Weights of a small GPT-style language model, trained from scratch on English Wikipedia.
Size: 8 layers, width 96, vocabulary 2048.
Architecture: biases, attention and MLP in parallel.
Training: a variant of Adam for these matrices, 116M tokens, 7062 steps.
Each number is 200 + 30 x the weight over its row's rms, rounded and kept within 0 to 999. Layers, rows and columns count from 0. The size before them is the row's rms in percent of the matrix's.

# layer 3 attention key, 128x96, rms 0.137, rows 0-72, columns 0-95
180,172,151,214,237,248,194,164,207,200,173,271,224,181,213,201,204,156,194,220,231,206,181,178,235,216,130,166,173,161,189,173,129,191,199,203,247,162,206,169,197,190,232,202,224,239,223,222,207,234,204,224,156,184,193,228,204,203,189,221,203,239,230,218,237,211,168,207,174,220,224,244,208,230,239,186,272,148,270,195,199,234,182,165,173,170,227,202,175,173,195,145,212,175,172,233,201
072,196,126,191,237,233,227,184,230,193,219,253,231,185,186,230,195,208,173,159,209,195,167,218,247,197,232,155,222,206,206,185,216,196,202,193,238,211,184,217,180,251,221,168,231,160,248,181,268,201,220,206,156,180,236,188,205,181,217,205,212,196,219,206,234,240,199,217,165,213,181,158,207,209,212,164,282,136,206,177,164,241,165,219,169,165,226,160,206,233,259,146,235,184,206,168,215
078,250,238,204,147,174,226,218,185,172,148,152,148,184,179,199,218,229,206,217,164,211,207,213,225,174,239,249,190,223,202,199,259,217,181,213,143,198,202,233,170,222,174,190,196,181,175,194,202,122,190,156,251,209,225,198,231,221,223,195,224,180,184,224,131,212,234,194,208,166,184,177,218,183,156,224,141,219,154,232,215,162,223,163,223,229,131,236,211,203,180,240,222,183,212,189,200
055,141,135,202,248,187,173,205,197,227,205,227,222,202,238,206,195,212,188,216,241,190,178,139,219,267,146,147,214,182,193,188,154,166,207,196,225,205,182,186,204,186,199,167,204,231,234,197,227,245,235,179,224,147,175,211,146,175,206,197,219,229,227,209,217,235,197,267,170,237,142,229,233,219,208,193,245,174,200,194,152,235,167,230,161,193,254,248,213,210,161,173,210,196,189,189,207
060,202,217,170,136,185,215,237,188,159,204,176,202,193,165,204,162,226,151,178,181,208,219,209,207,151,231,226,224,238,184,212,222,185,211,192,150,246,211,194,205,212,183,141,224,187,203,226,191,166,254,159,171,189,223,222,184,206,179,171,184,188,231,167,177,171,225,146,213,119,199,162,213,180,210,239,145,233,159,222,186,182,205,216,253,226,158,209,203,246,205,261,243,251,226,166,178
062,200,182,209,174,254,204,171,207,195,189,263,255,197,258,197,207,182,169,199,182,221,202,166,230,264,165,202,205,200,180,207,178,182,202,240,229,151,226,160,159,161,204,241,197,247,193,206,187,217,199,264,170,192,203,193,177,176,244,213,205,249,225,187,234,225,207,238,165,191,261,237,179,208,206,157,212,191,278,204,201,186,147,174,150,211,227,241,162,168,201,169,203,158,182,229,226
082,253,214,190,192,165,239,235,196,211,198,177,178,248,180,174,247,205,223,195,178,184,215,220,141,188,222,302,189,193,256,200,222,217,222,184,194,242,212,221,172,215,202,188,160,189,172,183,175,148,198,208,196,217,217,159,165,161,199,172,217,183,181,143,184,164,244,190,206,210,137,194,178,160,192,247,189,217,135,202,188,174,238,264,240,260,172,194,190,213,206,212,188,227,218,175,209
086,191,261,187,250,207,240,202,204,247,219,213,208,212,240,156,175,211,252,211,264,191,170,128,199,189,222,121,176,193,233,247,201,161,209,184,282,218,185,218,167,166,173,256,161,179,205,196,185,182,227,217,196,199,173,174,230,166,185,180,224,217,203,194,204,199,227,229,222,216,140,191,206,178,182,214,145,201,249,212,162,179,181,215,199,215,192,188,206,244,173,185,186,232,255,183,205
094,235,248,198,162,184,224,178,199,166,213,192,172,243,197,177,197,235,191,174,137,195,247,204,181,216,228,230,201,228,200,194,249,191,223,203,198,243,206,220,192,192,190,254,188,131,190,163,239,137,201,192,204,214,214,144,185,216,231,192,182,167,209,187,186,180,215,192,217,213,193,210,172,166,157,201,125,280,160,201,160,172,232,205,220,195,181,165,239,261,243,259,218,217,233,188,187
117,250,251,188,167,175,211,192,173,191,181,170,193,202,181,188,227,231,176,196,162,209,238,234,197,202,267,229,218,254,209,207,270,181,215,198,150,228,181,237,188,199,196,196,171,145,207,173,205,165,203,156,223,218,230,198,218,214,228,197,178,165,196,195,154,172,235,190,228,157,218,178,215,199,160,234,114,241,137,211,202,177,242,215,214,209,159,215,204,216,192,277,220,236,239,193,216
150,159,135,183,265,219,186,194,186,209,202,243,230,177,243,198,193,160,203,218,219,212,183,171,211,217,133,153,201,167,199,151,148,228,212,213,246,180,201,201,196,177,220,182,202,251,222,239,197,238,221,227,183,194,162,257,182,207,193,233,196,254,207,227,206,242,186,218,210,212,209,242,245,238,226,210,271,134,235,197,205,225,159,163,170,170,209,227,187,187,183,166,195,150,167,206,202
181,243,223,190,141,147,201,214,189,176,236,160,202,221,178,198,240,237,214,213,164,217,223,225,180,198,267,243,214,224,203,196,254,192,184,202,131,213,179,224,181,225,188,210,182,144,205,199,191,142,199,171,226,220,231,179,184,196,239,182,186,175,160,206,170,191,251,169,187,164,189,172,206,147,167,221,147,236,137,207,191,195,257,212,260,229,169,239,202,189,222,249,194,224,220,210,185
197,146,139,198,262,238,181,183,222,227,189,264,223,169,230,230,190,167,206,180,236,211,193,175,232,231,128,162,199,190,187,166,134,192,215,232,251,188,199,185,183,207,215,190,214,246,215,241,193,210,211,239,162,173,170,228,181,210,187,207,215,229,236,221,248,228,167,226,182,200,207,217,199,228,210,178,259,146,231,194,185,235,168,176,170,186,232,177,188,158,209,169,210,159,141,220,207
237,154,154,210,240,248,187,185,225,211,194,273,216,181,221,207,179,154,183,186,241,220,177,151,232,219,126,162,192,178,202,171,138,215,190,205,242,172,207,188,191,204,237,191,221,236,218,227,214,238,199,246,147,162,168,225,199,179,175,206,225,231,218,215,245,237,167,221,182,218,197,229,216,236,237,183,255,167,266,197,191,241,176,184,167,165,225,189,181,174,199,169,210,169,168,224,199
091,204,240,162,204,181,183,157,152,129,216,215,165,188,219,220,243,282,210,201,152,212,201,195,153,233,195,216,223,196,235,220,211,234,156,224,163,227,186,219,159,159,214,219,188,175,217,244,209,194,179,163,231,211,231,207,180,147,180,187,222,187,151,213,197,191,195,173,225,170,203,206,205,137,136,224,175,216,133,186,145,197,193,218,209,214,195,170,236,204,243,225,254,191,234,212,216
096,207,224,192,154,229,213,189,186,229,213,207,160,198,204,217,144,216,218,193,158,202,250,199,222,182,166,201,111,260,143,158,221,168,210,166,203,182,231,176,211,174,191,225,167,212,216,239,178,235,207,201,207,144,209,181,178,212,132,211,229,205,145,237,173,141,238,231,240,189,217,157,183,213,197,240,176,233,232,157,209,197,152,204,237,224,206,221,223,230,210,226,176,168,161,193,177
085,241,172,201,175,221,204,208,186,217,155,216,228,164,210,247,169,143,211,185,198,208,223,239,208,222,182,166,210,176,233,199,136,208,170,189,188,185,178,212,193,208,203,204,192,227,219,197,148,190,266,170,197,183,222,221,234,230,202,210,256,219,255,216,166,218,183,164,160,172,160,225,250,207,235,228,243,154,171,215,232,246,250,177,212,193,126,194,193,215,125,211,234,184,194,252,201
083,230,242,184,204,206,160,179,199,197,229,212,190,247,216,215,219,285,231,179,176,201,201,153,236,186,236,192,149,239,232,215,222,260,222,213,159,264,180,182,189,164,206,231,190,274,210,181,269,160,201,174,193,225,258,209,201,246,178,189,191,188,207,227,195,185,172,185,192,189,162,191,239,176,207,199,189,203,185,187,181,210,121,219,179,204,182,206,174,209,221,209,223,146,180,193,133
097,218,170,190,277,207,195,202,213,191,189,226,193,223,231,212,210,126,191,218,171,153,176,213,254,167,236,166,241,174,204,180,170,192,192,174,209,192,185,156,245,191,222,243,228,263,210,240,189,211,187,169,172,184,195,195,214,254,223,182,193,228,185,187,214,184,187,202,207,123,212,178,180,216,207,153,217,217,180,258,201,198,222,248,116,149,208,208,149,157,172,205,219,216,162,182,211
103,255,166,181,217,221,165,213,181,230,214,162,198,283,219,209,239,169,178,189,188,186,256,170,188,238,213,248,196,230,218,160,214,183,211,224,197,181,194,242,203,191,170,208,179,243,222,229,240,143,157,206,236,177,170,185,212,219,241,211,183,160,193,237,182,250,249,206,184,157,178,177,222,226,179,232,150,225,182,208,199,158,149,201,175,226,205,258,158,153,160,203,189,165,181,213,229
089,156,199,209,176,228,170,248,235,184,149,220,202,197,185,204,176,168,203,183,214,189,226,278,245,211,155,217,191,162,182,181,154,169,211,172,217,214,208,160,211,228,232,178,255,264,155,233,200,231,205,242,202,191,175,226,186,224,171,182,187,242,197,258,182,202,221,234,186,232,253,238,183,214,269,232,264,196,244,202,204,230,214,188,252,221,215,198,188,214,245,170,197,207,196,237,190
082,191,200,204,227,196,267,161,207,239,238,237,227,220,205,204,218,218,121,157,234,195,206,214,266,221,223,188,194,188,171,144,196,158,216,208,217,190,209,171,197,173,205,213,217,184,257,201,285,216,231,201,164,169,176,237,208,227,173,249,173,200,224,241,203,198,210,183,208,236,204,215,165,235,136,200,165,203,255,188,219,192,161,202,167,199,181,207,161,211,226,173,235,184,184,208,273
080,251,187,173,186,155,154,199,176,168,225,207,205,230,208,219,223,229,208,179,179,190,216,273,154,225,259,217,226,231,242,181,247,189,169,201,198,189,161,236,155,198,210,156,124,145,241,171,242,173,242,214,245,176,192,193,195,211,227,203,180,198,213,231,155,194,180,221,160,210,207,196,206,237,214,184,196,224,165,201,182,172,174,193,210,147,125,222,171,230,182,231,229,181,196,237,169
090,180,194,197,202,193,182,191,216,188,226,211,195,221,149,166,211,186,203,149,173,188,178,242,198,158,155,168,193,166,215,193,169,213,174,200,188,208,245,162,203,177,218,164,211,171,234,202,240,195,201,203,183,197,188,225,188,190,186,224,184,224,209,234,227,281,166,256,156,282,239,185,256,215,201,260,201,183,241,147,177,240,249,209,169,155,156,153,181,159,167,194,234,174,203,204,241
093,276,175,152,197,191,227,217,197,212,182,207,200,214,239,237,201,182,231,206,188,202,194,126,245,217,172,143,164,202,204,137,197,226,215,215,259,215,205,151,227,213,165,240,292,213,166,216,189,272,223,204,197,179,165,177,196,143,192,185,209,170,252,156,198,169,172,195,187,152,218,173,208,200,174,208,225,183,190,195,160,204,226,204,183,178,238,233,230,194,200,184,210,173,218,212,172
083,198,280,204,168,209,190,209,187,168,201,173,191,232,207,256,254,278,230,178,169,203,215,155,198,171,144,205,179,229,235,250,213,229,213,203,154,164,189,241,218,205,214,183,143,199,249,220,213,168,199,178,238,229,208,206,193,184,157,231,228,200,178,193,239,247,182,158,185,231,212,174,188,219,211,115,228,205,184,228,221,207,188,221,246,210,220,216,206,193,220,181,269,217,205,190,228
092,194,243,235,190,182,241,192,137,183,220,165,209,219,189,192,202,259,225,182,199,184,192,195,187,175,226,238,247,263,152,222,224,192,229,236,167,238,216,184,220,219,156,192,126,200,209,189,188,160,193,194,269,201,211,163,186,221,211,176,231,205,196,184,180,200,242,232,231,177,163,137,155,176,162,205,185,222,134,210,229,177,232,220,240,219,196,172,242,231,185,212,188,234,211,149,232
082,187,218,223,195,218,170,159,191,236,232,184,200,238,228,210,130,211,171,191,205,180,195,122,195,219,168,173,255,166,241,183,173,187,205,216,212,175,217,202,151,175,180,198,212,275,210,182,217,225,260,239,217,191,222,247,175,247,205,218,247,267,229,193,192,238,190,171,245,173,192,243,183,209,219,176,223,145,205,204,195,237,123,203,210,219,200,226,213,204,184,206,165,200,146,192,197
090,175,188,196,151,160,229,207,214,153,169,211,264,183,182,211,194,203,187,185,229,148,198,252,203,203,206,207,223,213,200,154,195,207,194,201,191,235,156,238,195,226,170,143,176,166,249,215,166,188,240,207,212,144,193,197,177,183,159,223,183,212,138,234,173,192,177,210,195,220,147,200,200,215,152,242,198,187,160,227,145,263,187,253,249,229,158,216,222,246,197,226,248,214,197,240,207
090,170,147,235,251,267,211,244,187,222,170,235,214,200,204,222,165,183,198,259,202,220,153,173,268,176,158,145,192,243,167,232,189,258,207,182,193,180,223,184,207,248,215,214,149,239,200,195,204,180,158,222,237,205,187,193,201,244,223,224,159,186,194,211,219,240,185,221,186,237,147,214,223,249,249,202,221,192,233,204,227,210,156,203,178,192,184,226,164,192,146,184,219,157,211,189,197
078,259,267,201,182,161,246,170,138,210,209,201,215,221,202,196,198,191,142,207,183,253,183,226,156,172,181,156,176,194,177,207,202,234,196,222,199,176,225,173,202,222,153,198,227,151,180,150,245,208,193,205,188,205,152,194,206,197,174,233,256,256,247,153,216,226,205,222,156,214,202,219,219,190,170,202,280,205,191,172,181,139,232,220,221,189,211,161,195,222,241,221,173,194,236,173,191
097,247,219,224,225,162,195,228,180,224,259,175,216,236,167,215,218,221,197,142,181,203,256,255,242,206,262,187,155,234,212,191,241,195,189,162,128,193,162,218,178,227,179,200,160,197,200,139,213,176,229,161,230,256,207,191,212,200,201,212,213,176,241,251,204,231,202,224,185,199,176,201,175,188,116,174,157,227,160,216,204,187,211,249,190,171,185,210,216,222,192,197,193,240,189,223,187
091,174,139,185,138,204,137,183,212,207,198,190,156,134,190,196,203,179,218,186,175,175,210,232,168,209,199,241,180,222,212,240,210,178,149,270,236,200,205,199,242,170,184,181,165,254,197,236,202,216,251,239,204,135,174,169,193,224,167,171,220,205,128,241,201,179,231,210,222,217,218,193,225,188,195,185,174,245,186,151,254,218,155,198,237,173,197,215,229,209,169,230,216,215,186,205,198
089,202,209,215,192,275,206,216,165,146,153,205,206,117,190,252,192,195,167,211,151,206,207,223,186,210,194,203,219,189,212,203,217,232,232,224,170,217,181,210,211,195,208,188,200,162,242,159,233,200,147,212,279,183,167,202,183,179,218,267,182,153,169,215,203,160,185,194,231,246,235,213,167,179,192,231,170,219,185,191,237,246,206,192,216,228,235,137,205,183,204,219,219,241,181,211,267
089,184,169,207,201,170,242,193,196,225,139,177,195,183,178,210,192,161,243,155,246,233,225,171,204,216,258,193,161,169,200,196,224,206,303,214,151,205,192,198,175,186,194,175,228,226,236,210,183,207,269,212,168,237,196,264,207,195,225,198,151,199,170,182,243,258,198,163,215,152,230,188,178,226,269,214,192,190,204,227,193,195,198,191,201,232,195,218,161,157,174,190,218,155,215,174,187
094,175,159,211,202,238,192,204,222,195,171,239,204,159,223,177,206,190,183,192,259,200,221,154,249,250,151,153,150,181,156,197,187,210,211,162,201,178,199,168,188,168,213,220,219,222,288,231,209,180,202,211,180,171,181,232,241,204,155,193,156,214,164,228,193,236,211,217,189,221,189,240,190,231,216,221,256,223,209,147,215,259,183,141,157,177,242,166,182,207,168,163,235,173,204,207,209
087,237,194,153,185,260,223,208,236,212,204,236,190,176,200,259,184,209,189,174,217,221,174,175,192,187,220,165,167,199,153,216,166,216,188,253,213,182,221,217,245,205,243,207,169,192,243,199,216,257,230,228,221,184,174,265,215,204,212,218,177,208,156,240,248,191,144,173,190,204,266,190,211,238,176,179,219,228,224,183,220,189,176,212,202,161,226,183,160,147,123,151,228,227,161,198,195
088,208,157,221,231,192,184,261,219,146,204,195,176,198,187,204,254,208,211,218,178,195,181,199,197,231,225,222,226,186,211,207,214,270,183,198,230,196,230,246,225,180,223,203,214,197,235,263,245,195,152,165,200,161,221,178,209,165,197,214,186,156,145,207,145,217,194,225,203,188,131,183,211,146,151,234,166,210,210,176,190,193,128,193,217,259,191,232,153,161,194,198,200,156,235,220,235
087,189,213,169,168,238,230,212,190,188,199,196,220,198,213,178,180,196,240,220,130,186,152,254,202,188,239,189,187,178,205,210,194,169,197,224,198,252,205,172,186,193,177,165,222,161,217,222,203,211,245,191,228,177,238,179,210,188,180,176,157,233,124,163,227,114,205,220,225,223,220,182,222,226,182,218,191,194,151,211,207,294,255,234,187,170,233,181,217,202,145,217,184,252,177,175,216
104,222,210,195,221,245,207,225,205,141,215,193,244,181,226,232,217,225,219,162,199,235,218,180,189,243,187,211,192,220,191,247,190,239,221,185,194,182,181,276,192,209,171,166,129,190,244,160,205,162,191,228,216,181,164,188,174,155,231,228,263,140,185,183,204,208,179,158,203,213,189,174,146,181,132,177,206,209,189,194,176,157,126,203,169,198,208,214,268,210,171,183,222,224,186,192,222
081,162,188,173,210,184,196,242,228,186,166,183,143,256,214,151,212,216,224,225,229,183,133,205,206,157,214,160,214,143,206,194,181,186,179,152,219,180,201,207,211,192,220,193,227,199,161,236,203,218,210,230,183,174,190,224,202,202,189,196,163,257,184,218,227,222,180,172,126,211,178,199,225,214,247,211,160,169,219,224,221,220,107,245,219,181,201,198,146,166,251,160,204,198,253,221,175
080,191,152,206,164,176,196,166,240,164,153,212,189,209,202,208,249,220,182,208,168,153,218,208,280,212,202,173,157,130,157,171,157,207,180,239,206,227,201,184,222,157,214,217,219,206,167,271,208,213,208,206,197,222,168,243,174,261,204,173,207,190,223,207,190,212,179,158,263,229,210,232,253,219,207,248,230,164,238,222,174,206,176,179,249,209,216,209,179,195,227,161,177,214,228,213,167
097,208,163,191,226,190,185,172,172,161,220,227,206,174,219,205,248,204,236,264,170,276,249,185,160,201,213,202,219,251,214,211,250,271,207,217,196,203,170,227,223,139,174,271,206,232,197,234,188,229,184,231,181,180,185,212,184,192,199,207,220,126,198,231,170,188,165,212,205,179,174,183,145,202,238,191,221,229,181,199,161,163,185,228,206,181,231,232,266,217,199,184,176,193,206,233,163
085,128,175,202,212,217,251,185,124,277,208,224,220,191,180,216,194,147,210,196,208,170,259,239,235,249,172,177,163,217,219,184,192,205,122,233,170,202,174,142,189,231,185,235,220,238,208,242,173,229,159,199,183,207,170,198,229,172,207,215,160,160,220,165,193,227,191,198,193,221,201,233,193,240,236,200,183,199,187,183,217,163,221,236,212,166,176,204,182,210,136,181,214,167,209,187,187
093,183,224,215,197,206,208,156,147,221,217,186,207,180,146,219,174,164,170,134,226,181,214,189,146,220,168,211,207,252,211,200,215,180,222,292,137,182,177,236,189,233,265,176,177,202,212,210,181,214,213,209,182,215,223,225,176,223,224,162,196,181,241,213,215,225,187,224,191,140,173,226,183,181,181,189,244,179,175,245,208,217,242,174,244,250,195,166,232,182,148,178,227,222,163,188,230
096,167,189,215,246,276,139,204,224,204,211,214,220,172,187,264,198,180,210,174,216,179,199,225,214,187,128,164,219,145,166,150,149,208,197,163,227,225,220,184,208,168,218,186,199,193,176,225,206,206,150,163,228,188,211,169,234,216,166,238,232,211,208,185,246,211,168,212,163,231,196,207,199,205,240,250,226,148,233,184,137,230,193,228,209,192,240,217,177,155,197,152,241,204,171,221,196
088,205,141,199,223,244,221,211,249,214,210,254,224,215,242,234,166,209,244,168,233,235,214,197,229,187,152,164,127,217,173,184,194,196,207,206,172,223,212,142,167,196,212,222,165,231,179,282,123,190,198,164,208,199,187,229,237,220,205,191,178,198,210,207,206,238,178,225,163,209,194,219,213,216,239,230,262,187,237,192,225,238,218,179,220,182,236,161,180,200,137,169,204,178,179,197,191
100,213,194,176,210,192,188,205,238,197,136,263,203,172,199,220,173,182,212,208,246,220,192,168,150,185,133,190,212,195,182,213,193,246,227,197,236,193,197,209,215,209,254,208,216,203,207,239,152,243,106,174,191,184,171,218,160,203,201,216,191,197,176,184,153,118,211,170,238,256,221,221,238,168,256,222,251,201,203,196,207,234,177,194,223,198,249,189,187,258,205,187,195,235,188,209,196
096,208,182,193,221,236,208,127,232,206,209,200,254,198,213,203,168,210,243,161,264,220,206,155,222,221,160,208,192,170,211,210,163,163,186,210,213,210,234,201,216,175,183,163,180,182,162,137,192,214,228,234,213,138,175,240,216,197,247,206,175,190,204,189,244,181,152,182,187,223,225,218,204,215,214,216,229,187,215,194,220,274,192,153,217,142,274,141,206,183,179,147,215,196,168,200,224
100,211,243,208,176,217,231,182,183,205,236,178,214,193,215,206,195,256,249,206,220,175,201,216,186,171,265,232,147,163,227,206,197,189,202,142,196,237,188,189,218,123,160,205,231,187,190,185,225,209,211,163,245,178,205,175,225,173,158,243,164,206,168,247,182,215,193,194,259,253,244,228,196,204,161,200,169,232,170,137,203,252,247,192,194,142,194,228,178,209,208,183,202,145,228,204,183
098,155,241,238,166,188,243,154,199,205,190,204,162,198,208,207,218,233,261,234,165,197,227,146,215,248,191,199,204,212,194,216,232,201,203,209,233,202,164,184,217,188,164,239,197,205,192,161,229,204,151,191,185,174,203,185,231,234,139,184,263,189,226,195,172,153,213,166,211,260,159,255,198,219,203,184,212,224,238,222,172,188,151,204,201,217,200,179,181,281,190,242,177,198,267,155,187
081,239,204,229,227,165,162,178,178,238,190,171,240,164,220,247,179,147,206,196,189,189,187,179,186,226,236,228,196,236,163,198,199,177,230,174,221,214,250,200,223,187,169,182,169,190,219,174,173,187,237,213,220,209,231,168,184,205,264,263,180,218,203,145,215,231,237,175,197,114,177,117,151,163,160,228,188,205,151,194,194,211,212,175,220,217,205,219,214,159,151,235,175,208,181,186,193
084,222,185,213,188,179,212,180,161,239,284,212,205,145,207,197,227,218,209,206,186,210,205,228,224,236,262,191,229,215,187,193,247,257,173,172,257,211,157,189,234,161,208,251,179,136,241,190,230,202,172,203,212,208,152,190,263,203,209,225,139,157,197,192,186,183,191,221,215,208,197,213,181,208,193,200,129,250,196,166,225,151,208,174,164,191,184,221,242,197,235,181,170,241,188,216,201
093,191,216,211,155,172,182,275,210,189,186,169,203,226,194,219,196,209,199,193,170,154,217,127,219,226,170,243,154,216,251,215,195,207,193,225,278,188,250,190,181,195,167,252,181,232,169,199,229,163,193,218,160,214,194,228,230,223,154,193,220,198,215,156,206,224,219,199,203,249,215,248,179,238,133,224,179,213,185,146,180,210,135,199,163,235,185,186,171,212,187,195,174,187,256,199,212
089,183,195,152,225,167,211,144,245,173,205,220,202,157,187,207,234,191,186,217,187,190,216,188,218,202,171,169,221,180,256,190,187,215,206,205,219,220,213,246,180,201,245,177,182,138,136,175,189,217,207,209,157,173,170,193,204,194,201,205,307,205,251,225,222,229,175,195,229,254,229,195,262,183,220,188,223,172,216,190,227,228,150,154,213,187,213,174,212,174,230,240,280,212,196,216,221
097,181,161,231,209,222,213,203,242,211,194,227,212,152,191,190,157,184,155,178,261,160,193,183,207,246,189,215,234,179,132,198,140,208,197,167,213,158,245,200,190,258,217,202,152,215,236,155,230,218,158,205,183,146,184,246,203,194,207,187,170,180,247,205,189,179,148,197,159,232,198,236,213,226,173,263,226,188,250,188,229,215,216,190,199,205,215,153,148,222,184,156,235,181,208,208,226
090,189,173,192,194,214,204,176,198,209,267,207,174,175,242,186,187,220,201,215,215,250,256,220,174,182,145,246,216,174,195,159,185,196,185,212,214,240,284,188,214,198,149,257,175,212,178,191,107,226,190,233,205,175,153,217,229,187,216,257,180,175,158,228,202,180,162,227,193,259,200,190,191,236,235,229,207,223,206,169,179,139,159,188,213,224,207,203,241,194,212,172,206,186,171,222,203
096,248,218,184,251,198,184,244,230,148,186,181,213,318,144,197,187,246,208,169,216,242,198,220,210,186,189,193,176,205,193,150,210,179,237,199,154,205,180,214,201,176,199,174,184,157,162,221,222,168,179,233,205,201,191,198,161,183,254,211,198,198,178,239,198,187,213,236,161,196,197,146,221,198,165,264,142,237,214,221,182,184,217,167,258,209,171,198,166,157,186,199,208,216,215,201,229
086,190,155,186,224,258,215,166,204,223,254,256,231,215,236,227,259,172,223,221,194,205,186,194,234,222,143,200,196,187,218,188,165,218,191,192,209,242,261,146,185,202,217,162,194,186,157,217,204,151,150,220,210,205,216,183,177,169,229,218,200,192,201,151,253,243,196,223,140,205,238,209,154,221,191,212,236,169,209,243,182,189,226,182,161,190,205,175,190,145,154,212,236,150,174,239,210
073,129,212,176,194,168,192,185,263,211,223,121,207,203,204,194,245,179,205,248,217,186,182,219,183,223,231,153,166,242,243,162,224,265,292,213,188,202,200,209,183,169,173,177,183,203,248,222,148,192,199,195,225,190,213,208,215,214,172,186,236,173,205,146,177,223,178,234,198,161,182,195,217,223,145,159,214,219,237,222,202,232,235,200,201,194,179,200,228,222,144,199,193,219,210,150,188
089,162,193,217,239,218,171,190,228,202,238,220,228,174,203,213,194,213,203,178,248,166,220,213,224,198,204,205,177,237,161,216,208,201,221,200,185,258,226,135,209,192,195,125,202,179,163,209,185,175,212,145,194,204,207,195,236,177,228,207,191,174,224,217,212,240,156,220,271,240,233,129,211,164,161,187,173,220,214,178,222,170,270,178,217,152,206,165,204,180,185,167,216,267,188,137,180
102,196,200,235,186,203,227,238,211,179,198,192,215,156,203,237,127,176,206,218,231,228,187,169,225,167,113,177,182,122,162,187,181,209,183,173,235,211,258,158,208,193,219,181,187,233,213,213,218,271,230,205,143,224,193,211,185,180,176,203,199,226,198,147,247,203,190,208,179,212,195,217,184,213,215,222,223,181,213,246,198,251,177,232,201,172,248,155,255,176,161,174,176,184,163,223,168
093,190,177,272,233,244,177,233,163,209,192,217,197,212,189,213,185,172,171,180,181,214,225,192,218,271,123,209,202,215,168,145,182,234,197,240,219,159,235,173,204,233,214,215,179,249,211,232,222,232,153,174,180,193,160,236,196,174,211,197,275,191,198,203,201,155,211,197,159,166,200,222,211,211,236,236,259,152,237,229,186,204,156,213,192,225,174,179,196,172,200,215,217,159,174,238,249
086,213,205,196,185,113,256,187,205,215,238,223,184,216,200,188,216,219,157,205,223,238,210,143,163,185,193,186,244,170,196,175,206,194,231,252,180,206,242,182,159,226,179,246,179,220,223,196,229,246,211,201,121,194,227,264,186,201,175,189,178,199,193,197,213,181,181,206,190,117,133,136,207,210,173,243,203,190,181,246,209,171,223,230,206,193,219,164,200,219,260,206,199,228,202,211,205
101,202,214,250,182,213,144,208,184,199,130,187,159,210,178,162,203,220,182,226,174,235,233,165,192,203,139,244,234,165,219,193,190,180,236,203,222,156,202,194,233,217,230,238,137,220,209,202,159,179,215,243,220,200,198,188,218,200,249,177,197,147,143,195,181,250,194,225,228,198,167,198,227,177,227,203,184,221,270,222,196,188,158,157,216,204,168,196,170,221,148,232,187,173,266,223,225
112,192,208,216,198,218,223,198,168,195,196,207,200,137,159,212,206,243,225,269,236,267,180,164,244,193,191,162,158,155,131,190,217,232,214,204,228,208,239,190,196,218,218,229,184,235,180,217,238,188,217,180,205,172,248,215,186,222,220,213,137,213,208,170,190,183,234,135,197,231,229,222,182,137,239,139,226,200,203,184,211,208,233,168,176,181,199,267,243,178,185,200,163,180,205,220,178
114,161,179,235,255,179,135,192,188,184,209,192,163,222,213,157,193,154,238,182,149,215,194,218,150,212,175,213,217,197,193,221,222,260,83,195,204,171,174,218,249,220,220,229,198,157,211,199,191,189,164,234,197,215,218,170,204,190,194,172,215,257,255,171,164,179,168,150,215,196,168,199,196,203,214,233,243,230,182,209,181,171,231,224,175,227,172,171,229,238,174,174,212,204,227,215,193
122,171,164,221,198,217,147,174,189,207,204,200,201,198,177,254,208,213,162,182,211,219,211,200,192,197,147,209,264,203,226,198,192,225,230,178,184,174,154,203,229,170,236,245,137,283,203,180,251,213,201,208,203,210,256,199,251,223,233,175,173,222,197,173,202,210,182,177,275,214,154,162,238,219,190,182,226,186,226,196,157,170,192,144,181,296,232,203,190,215,200,186,203,200,201,213,212
163,153,184,239,175,153,162,210,242,175,204,233,193,199,236,251,199,181,206,273,244,200,199,143,177,195,179,212,187,183,180,215,193,222,202,204,217,174,198,190,200,180,201,185,176,202,202,185,221,170,174,203,134,149,228,243,171,177,146,215,245,237,243,187,241,241,182,222,191,224,206,213,246,216,265,189,223,195,168,228,143,216,201,204,225,177,166,138,179,240,140,230,233,180,182,225,183
107,257,237,165,192,209,214,212,196,197,196,178,157,207,199,198,197,183,207,239,196,173,257,240,231,195,248,236,137,198,184,203,208,212,180,132,190,195,230,171,188,226,173,187,242,203,190,199,152,192,164,177,262,176,196,145,233,220,237,226,163,197,166,218,138,178,191,220,149,197,219,198,134,200,246,221,157,237,204,189,229,218,184,214,214,219,126,249,193,211,241,196,212,190,167,174,228
098,202,195,270,194,233,169,221,192,198,168,168,189,221,150,231,240,227,233,191,223,222,195,184,192,210,169,208,204,229,175,144,188,169,194,153,203,190,165,204,221,198,238,197,172,210,231,123,169,206,171,158,93,202,228,243,209,208,207,164,233,206,199,169,219,170,238,211,160,235,177,145,252,193,199,188,204,216,218,188,216,213,235,224,274,170,177,175,162,202,171,182,192,214,215,219,178
099,174,194,183,188,197,213,244,242,208,202,214,252,171,166,153,207,182,212,201,197,173,225,178,170,195,142,217,257,265,166,149,191,225,242,228,181,175,212,216,275,209,166,209,147,163,206,142,181,158,237,228,185,180,204,216,199,225,216,180,255,180,195,181,217,235,151,196,173,175,193,169,245,184,159,160,226,210,229,180,241,239,233,213,190,188,224,222,227,199,223,212,151,165,197,202,244
102,233,234,223,197,224,156,166,197,178,313,204,194,181,196,191,161,199,262,206,200,178,231,161,146,202,189,201,217,245,232,171,139,200,170,184,192,213,206,186,219,183,206,198,197,219,158,193,184,180,206,210,169,160,187,231,182,137,229,182,169,196,185,192,199,226,185,253,169,174,198,236,224,193,199,164,241,196,189,151,188,200,224,230,223,215,245,122,223,128,191,208,175,171,222,210,199